config.yaml
n_head: 3
vocab_size: 32000
activation: "tanh_gelu"
positions: "learned"
init: "normal"
init_std_up: 0.0188
beta1: 0.9
beta2: 0.95
schedule: "wsd"
decay_fraction: 0.747
decay_shape: "sqrt"
Each number is 500 + 40 x the weight over its row's rms, rounded and kept within 0 to 999. Layers, rows and columns count from 0. Numbers have three digits each. The size before them is the row's rms in percent of the matrix's.

# layer 6 MLP up, 1152x192, rms 0.0702, rows 209-308, columns 64-127
020:520565465541493501487465498531547549492538530447537532448410478542466459558524463505426470477529509516462444512529477565491419505451510442525591443470506425535513494541429494440453537492518559
103:538489480520472433494542456528458523470503519501517462475508489504480565458520490511479539527600456530482493515546482546547594498488460464507494541509438452559509467575499489502493435509609448
129:502425470490514514517524506555536455583475464487488546487633485509504515481507451545557398483557484502519510552473464479527520411496521503491522526497390434554516595558551468504482485563497497
016:449512528526532538466471485473513506476479531505453541553538485445414447447583490577539504447515466578474438572449475445529495561574445446482497496516462518481499499468471483484465443519485592
147:468425520497559442464482439496565547531497472421489490434536557556491510565457462531518497457557478519521471527498476502537492420480515456456587472477406518566471489531533523561503485480540478
150:519512509454535503575509514445517537549565463522530475577469517528500490532515490545520537445518544461496434444485569471518501527468496472606508473420543466456440459552449553598506464472484430
122:581495458480532481531562508501518504488447569526509535530483450542543451475516475522462492472510474481494501508521519453495536510458585534446603461543435542478553444597437476460481463590445481
148:507431470493524598509483539496515535474478516536492541485488471536451483441499464433540506520480435546467415540501532448486590480449424519515465528587485502493521485549432522525489493420542480
026:518489503513584515558563501493477501545564486565421462513516557428463413556451507566507517453479497545547548493572509497508491503529536455520455545513510561534473526476560498555508545500530394
020:508555550538496461463524533461535522539492527518567527507493475510405528521516475456494434471522515403528440505511446443500435528450504451549495462538489507543619495567475519467483546459499484
143:526501488520490542535400506586459483500486541582484559461468425503516474502473499452490491496453463465494511511489484539517468451475499510512588559470476478483571465525535521554484509435540560
016:534555511402492469516475460541509408490522546491605513515511412491545495578498538482420464484509484554456458460496518539489514434463527538476483476502471474510531549446444482510520481501495477
158:543372452460544500529491513493481483457564524508424492524451466564506476465557575505487480523477443519487545568505480474515574554455546523441527454486434504434496511424490511439499587512462443
141:519527543415520537548541441507502517517521533523463460571499573603444487537499509427557490592582490456466535495435493577534394448484582498446481544423537471471484461467431519477480501527542497
019:486516482493558466481526479564470509520549442502536540519478481565457562582584554494538453557503543523548473466476518528510512515474469488464450481512581454527492503581529504531542457574494547
027:486505536562539469541559489463505552527520482535296522533506551452472495519471465523540557501546494480510589515497500524488572508482584422511500487491459487497436508476534521505469483466501523
025:415552479499475476546530498522507498531568506449541514459471495553500514472525511484489493446553484408461526461500476482430494474442467596520470549569458566463568501437484500469500497468471501
148:529460474541485437422486499553500523537492453494519565452481512489514494497506477444414477501565463493574514495489485529510534474503553508512502569440443492479538499485493505539520517604539429
020:511518490469520547524451523499497480578506525528565513475492531503490452525400502539474461411472493506512509534562487485523413577476471553497538503534519564469499479456453420429509532499534513
023:516417515513454530451514538494541568456508532508537486530466517523473465515471502585527539469493552501510484507431538525462502411517522429418455514519484538597518536520534517489520504550444493
020:517477485489511495481445466517550506568547536462492492521526500489428489504572476520552564533433433540515538536453506502503599529485546460452478485505512434527445522546517539532540426563468583
017:511445494485515563457537440485481544551479443422602456515502514534545513463519465554537516572510440539527527504486542458492588492486471496454498528462562444458423510469557527565562475504489582
022:441509441473549503439500501481523483509457576556533502579540474442509471473508506460521490548474442434559503526524379496480485536513442471541554474489517431547505455541465562515487522526494368
062:530548495511500537502525450500524506581525451535481537538467506460468491469536553471544538441464491570511528479415476574504560522478508497511555480487433460517468447546533465574471492462533541
127:497467506481488502445437474431442528601530494488513532534520464449496434584508507558501526492499535554460488500408567522462445500431478479541467542485536509644529506487514554481502496448482467
114:522498493507532500463456521474596471499474443515462523457493437501526477452548547581447467534481519501522438538521481453457588473476465503494546483486449490475502568510520474545494493546483439
017:500513571495471514546494497503491547604552442430602490445462497538515481495487539475425453551524442522454485452548524498514503475473465537455526533537529459482533456493414510453505547483489551
149:545555536460526539483550461487447486483484523470498576468518550586471512434487483518542478520526434499521524523472588495554523465474488494535513543525533455529578490601400525543430509521511452
015:495405475516500439467483527474537440454475520556516483485484482516426517466544503548569533471502410532452434516473500517463502491479493454493493446486497461525527540585523534495504435494433514
151:535517542508567591506513564437457481530511507539484496527449483525497547462519503501585466503478445514511464545374533448496490492456534520411533512493521507445470400494488511532465524512448536
149:546451561459452420483504537507500542488525503500496499511529512512517518493511533458492537541464479464495521476482477516516492505419464501526596516504477513563471525536487475530436507534514558
168:581450491462466460536494514474473549497503602509470452482555503511476560487507464506461490483631476518519524453553464515521541588480519549469525471544426497493499540515453510479519467544527443
089:536422497487500453532469496463594548610548447498516537489550530543491409474544520493443516510507470578473511499415497508438533486506526485571562493541454524541530498531505501477512472537507421
021:442488484426492539405468448512572446436459599513500456544481481521499453436430502485481534452575438523473450527491457454506484498537522459486527460452534420562472544537525472509537485460437458
151:513496512455527473511549471481484488548457442550490506492493565527440527453503535461554495492505489521489473559508542521518521492438559469400593488500505445494532390506432512523474506525458441
030:511481421522550515533479519451502496573516514509516477548523464513472487514446465502535533514512455528570579581549404570505536523437564418465500552478516457498504500480548473516523552492575541
149:541469501486417565556534513519541432541509542494545460520505521531528529448477494517557467538474440499560497478398464524611444575508537432451542514540446447510506490518519512554492529475520487
146:501478538443505443500528535452563515487507575497497441529525501579487533532518476560447466519550446486451461506439527495508504469517487478516475454457519604560452558520439487556496442543556534
015:455560457499490511523474583539541483446449528526458483528462525563539574512478585444527538558573512494405505465512508521454475517485528384498506484507561539507572532559523533460553515488475424
063:536513475441516472486526551461569494481536497530497552430473498540407535399503474512491472509477516545426515533492532489525476395517540473452547496486453478539504509539533536497505461530462483
153:523482583470524461482450506464442468537535518542483478491530425491496501479565515543498479467479490460563471534454480512519494512467498492550457474548485511498464476538534510534506511528566491
014:478489454459526571455517390511483528472429449442496499562519520528492529516517470449485482561517509502523496491466505487558543539557512538485546492482567392512394448502598496540508465508491471
132:469547522485487496427507538475613569496477498529551495545495544494527472390499436547537509484510472473568460505508493539480532474477572544584536458462408499580544482522410500544512461521476454
022:543490549517401461470476536434454513544517533456520515465448536504477419475467488574469457451499480513471453537446546533468489411488475534414477468485429481502482531481434495445443497527482576
131:596466478475576485545497520551540550553540546509477568553479502529417471442529514491483464550472509515537484471475498435510508539465553511477560440527461477510553509538483518490512537572481474
041:495530447524494487458541457523484519553523411530435516551464418500445460496515519482534549451520498468533473517463478599483574527454528422537533457452522442556514473547444479516518499536573493
093:473539553518529549577491405460566551458546508529471458484535520515532435459526456512547505554470498493554522450462530418462551481549592527593566540424392494555506508505459481513467532487494451
109:467498636455435481491552504441487546478501513547476492523449435515486454449538470498516571544524493561531481530429577479428468551459500442416495515491478502509442535523470512511517475555539449
012:478502481432521469511497565562530473557515576541508500430508464511517442497524534410423473525498461477547487493542462449441446442521472444458489452484463433507531499476424479474461484474500415
097:499495457449515489469531430522561545509486450543473525568520435583510496458510528518522566436499442417457472506527542495514551524457541492520500485514534476540447442491534536513474440459472504
120:519534529432456458462432469494511525501487543554492429531456550537512504533540540543550509457496482473431506475503440539575457513523508446504499506496500562504524455557555519495476485447555525
131:498540506431537479530461501557527509463526468581529469482418426491546512450534506547474563539429501483582490444454472507501517532517556453481553477583502544459448519497512556527481474588492456
121:554486471453546538524555501473549569531524487504466518537562481504528430464501411558552531451546463490511505496466522511503557541535540536479522492571422460516446394587411528498480464474531477
146:497490566509511583511511518454504470515445530509485543542497435632401521473472563490480514439514522484524517479433502485572537436436563538527514496536465515530531483487553489482466365440521533
020:449516479530487520453515457537566545563497538489519488595532399492512573502583501527535474520542503547515531534390495540483592479537508470497435510503490451538567531479539599548536449555474545
142:523443487508486517471470486575497530530498495547490542558563490513502491531519529444547586519517513562489473472545547483484574587461477503518491386484554577492470519486555554507388486490556524
025:504484585447487481427492449421507512501515427536475514578499474503516462532462447497523548545405479503517452461454499430561579469498456550420532484528541517524456500534449472566547461547467473
139:573440621412572467502496526503547504532519494472545481511480511545476470533549536497469480501537457590479443496572478526450552514460549469514449387473527589544464471509520530519506506496513522
140:518455501517514464565482506476463523550547590495524490530494534573523477465519490464457527452490462500598513434388519554548513503478453440538510529545455475575485478466532503543527450527528495
139:559441494540466546552486593498458486472490558493514512478521502530503491546514533440500529538523464530497481579407463484557495520504503541541519506517449479579504572534423521457496550553505510
154:509510504512535494452424488549471488503511467602510534513466503574514468494512541467507486549528471507445504517500497458433483503443478449449517565394464559500456507426511520558453565498545495
016:521591533520530480484489470537426526517541480411648540534562432496547530492454521483516465520457549522542505479521496463522481527536513506512488503503527493510494523467499521541555502504552506
165:589517521495598545508492533474477521477512488525465529593484500531494449473529535489558436552495457474484452563411531473479509575488538539436591499502501494442462424498480498529532554496469464
033:473469495489505555538499529518549536468491488514495473483482536512434552494515467468504490487491447432571477485522498508523504451476595496568509540523591442593489508525522442468481464422484433
019:509556503398464517513498469534506506517490572552532529468513461472574447405471503514454444482528520519483498556569466532557507552531505524515584496435518507493477476466398522479438558528534550
016:446532439531517515458487525478530534504533515476519466519494451556492547502586467494554499516518512528573525511483506518529502546531529387527539547456527460519534536519580527502515513481537452
155:515530480523522517518504476515517517548487487510516555518514431477521477563485525549464415501487406464475500472531533500501475500461499482585480477514502490599497553498499538498500468485516423
125:538513544454467526547529533482501582513501444522567509564543538532480474489495496509518511478499484518468415498523495490465539538475518497506539425486454526508494420569472540555468473489486520
019:534579448432507530498456489478540462480509580431563498455510444560457523492607470524482442485477521555526487493489500525510510501518541483455567506434522479524516502549501524522476495509461552
143:482496493516503495488473520534476559564486534540544512477469503538447488499489484570464497440565445486498470511531507502514509552403561533519478496515482560486524512496496533522483473453505430
103:521434513525468461525451453532451472480544545545455480493489487448495540409537478571427500463532496514546526457492440504506616525479561481515534478474462540514497497438511499459518489555573491
020:468436553520429487458456498440540527482461493504513434476446475528517477514371471510486554442466500499476520512456526488510511422508499488457510497542463470486519502490481402497531530505443492
154:585512518489445434494447406579463519531564508534477493558554484584524544525515453499453491513597509476505534476525465503533487523495456500507461497480449474530496575533585468531469488477569477
133:455513519486541521555526521508562472508523445504511483496572577508539572397496478479514474543531426499516483538495465444522517415542561495524517521466484533505533501537439533508463487515499557
022:454445467497444511412442530467550502467459537542543473507568473492507503473570483498545510512444431515560497492460429491502499501565467553473539521472501438534503460493502583519465494541482427
021:465414522457510568461460445447541463345433531534503483515510533498554538493475479492462515475512418525420519537495487457528490510511446523509525481475546446439469496504511465475478484471476513
150:550451582483486560491515560472477559497564503523457480551525468529534478492553550486478552534529443503546491431524511438442485567465472573574484456462486567535533518501509521508499544584479521
144:538487525502537534499545484475536532495490445513545534472478581514506465477468485450446492492513478521531515565486452491400503416479633524531547550469480517514530488498418498481512518565465462
167:536506478505444563557465479508433474507518490501490514484460480527494573526513523503498481516454465471573487485468485539541534509468478476525578564465461511450467541541470539552476560455448490
139:500434452445513538541476519518509459521515481512446521549492438530471527488492555438581558491447512527482479462487433505469567487497533472557481456504493545507520401513479530465414502523442559
016:489520484530534488569586453498466536573567470399410525495521598475519505549550514551531491513484523498515516541491540502479563504436526479503463534509479555461483473433527468532426508498486541
084:477451525508480483419446506457544461531476379461564530430506449512496567510486541502410495513478550458532525562476448519541525515452482476574470518515529526517413532490474507502526420575467515
147:496411460491527469419461463557476522553494440542502481498580486524480463523525462499492463496526502474483464529599535626500525490491503487469480561457391455499465508481563508564482442413493497
144:514432558516583522484497565499524483533527496485469523474496480513479415522502530459471508476467509507479421480525497547461582520428460500563557526429484509509497540475588483552498520466512454
108:516514528466487446469551541495570533452525528510528506570537562583437542506516511436515447487587515555439448518509463549433495454448508535484487526489443458445495529554438486527512528468522537
115:520504582472474504554471509535553518520506537521511582524526471489472478491506483496545557464440533554511448503421514484489567498483442475582545495435556509472503469519552492504482498496427549
112:523472484485478536506489471490578552510518438487535560505531485559516431474530473494481516426481437473407536519489582557553579573491456479531509502541416510555524479537478471551477531554533459
124:492507624505466480522517513471450478515496523507469475539552554490482506526526511481563456473533518507452483464494529509526510529494476570542485437573499507520485507519507501530535480441513521
019:466513449414504525537543466545524483483505493491481508486512550484482497411492513488515530475532498468529537510567547504508528530521547530568528468462548438517397482540515483505508516459484532
120:542412564470500495503539543477535510562540445494536556466519560493511455509527504520487555524540475532501447414524581519553476546494515465547510487504499507438520459507496542522513540498548477
024:478475543464481481431461440473496467549484519538486402533513467506536530417490458472508562547527456502506533520492474428505536514509490498509505513456501450463499516550513483575515447477485518
017:528512568488497383562500562534498495523488481546488530461480447483509519482571538426445554519439476472462480516507526539534491503533460560517512493545421551446539461458404523507427500506518493
014:501485514458485445465480499511523471523395470477537487449473502552528555521542501463519580535568406417488462522494492418500552455473466507525459506533514438452534520510473485474579474518471550
129:532456529495488507461471436549577505520522416527482513425534491528495392477533544438445526500524491524511496484504498513492566438462495391512538553507465581526468511484559505454493523553540462
113:503509521414445488536525500460450436463544498545513465464479549440502531407543489535493515486535459594537509469519545478520540473497541495473572489495484440472511479520483526539526475462529508
165:495467531470480496517476516433535543520494506551481468558481506571485467542534571473490542466497533516529453480488473448531498492481513507528547518505511517463460439489486527484505477422517477
015:534532534511478514478472528517521487443488535471358524467431510535510506514533487530527488560533531472476430504482516540539512450486482502541512499526523555472607484491517389476550501492497580
146:543476511476478439494500448496552517469488535498487549494493546505460549543535493572412515505609468595557491470468478588545465450534521461572550531520483479424497509544494529512523433484529450
022:479504458520493397463495473526482421375491473509480500504484428499525571514526526402529543516499554482543483529522477508493459491544457507535491529490446456518520488490486496495528539478528453
022:495477492426482457508518488525490489603618523489501523423516459490476424486449514536487464559505432444483473499465523491483565488454551513482486452499523441491470476479451422531448480482459519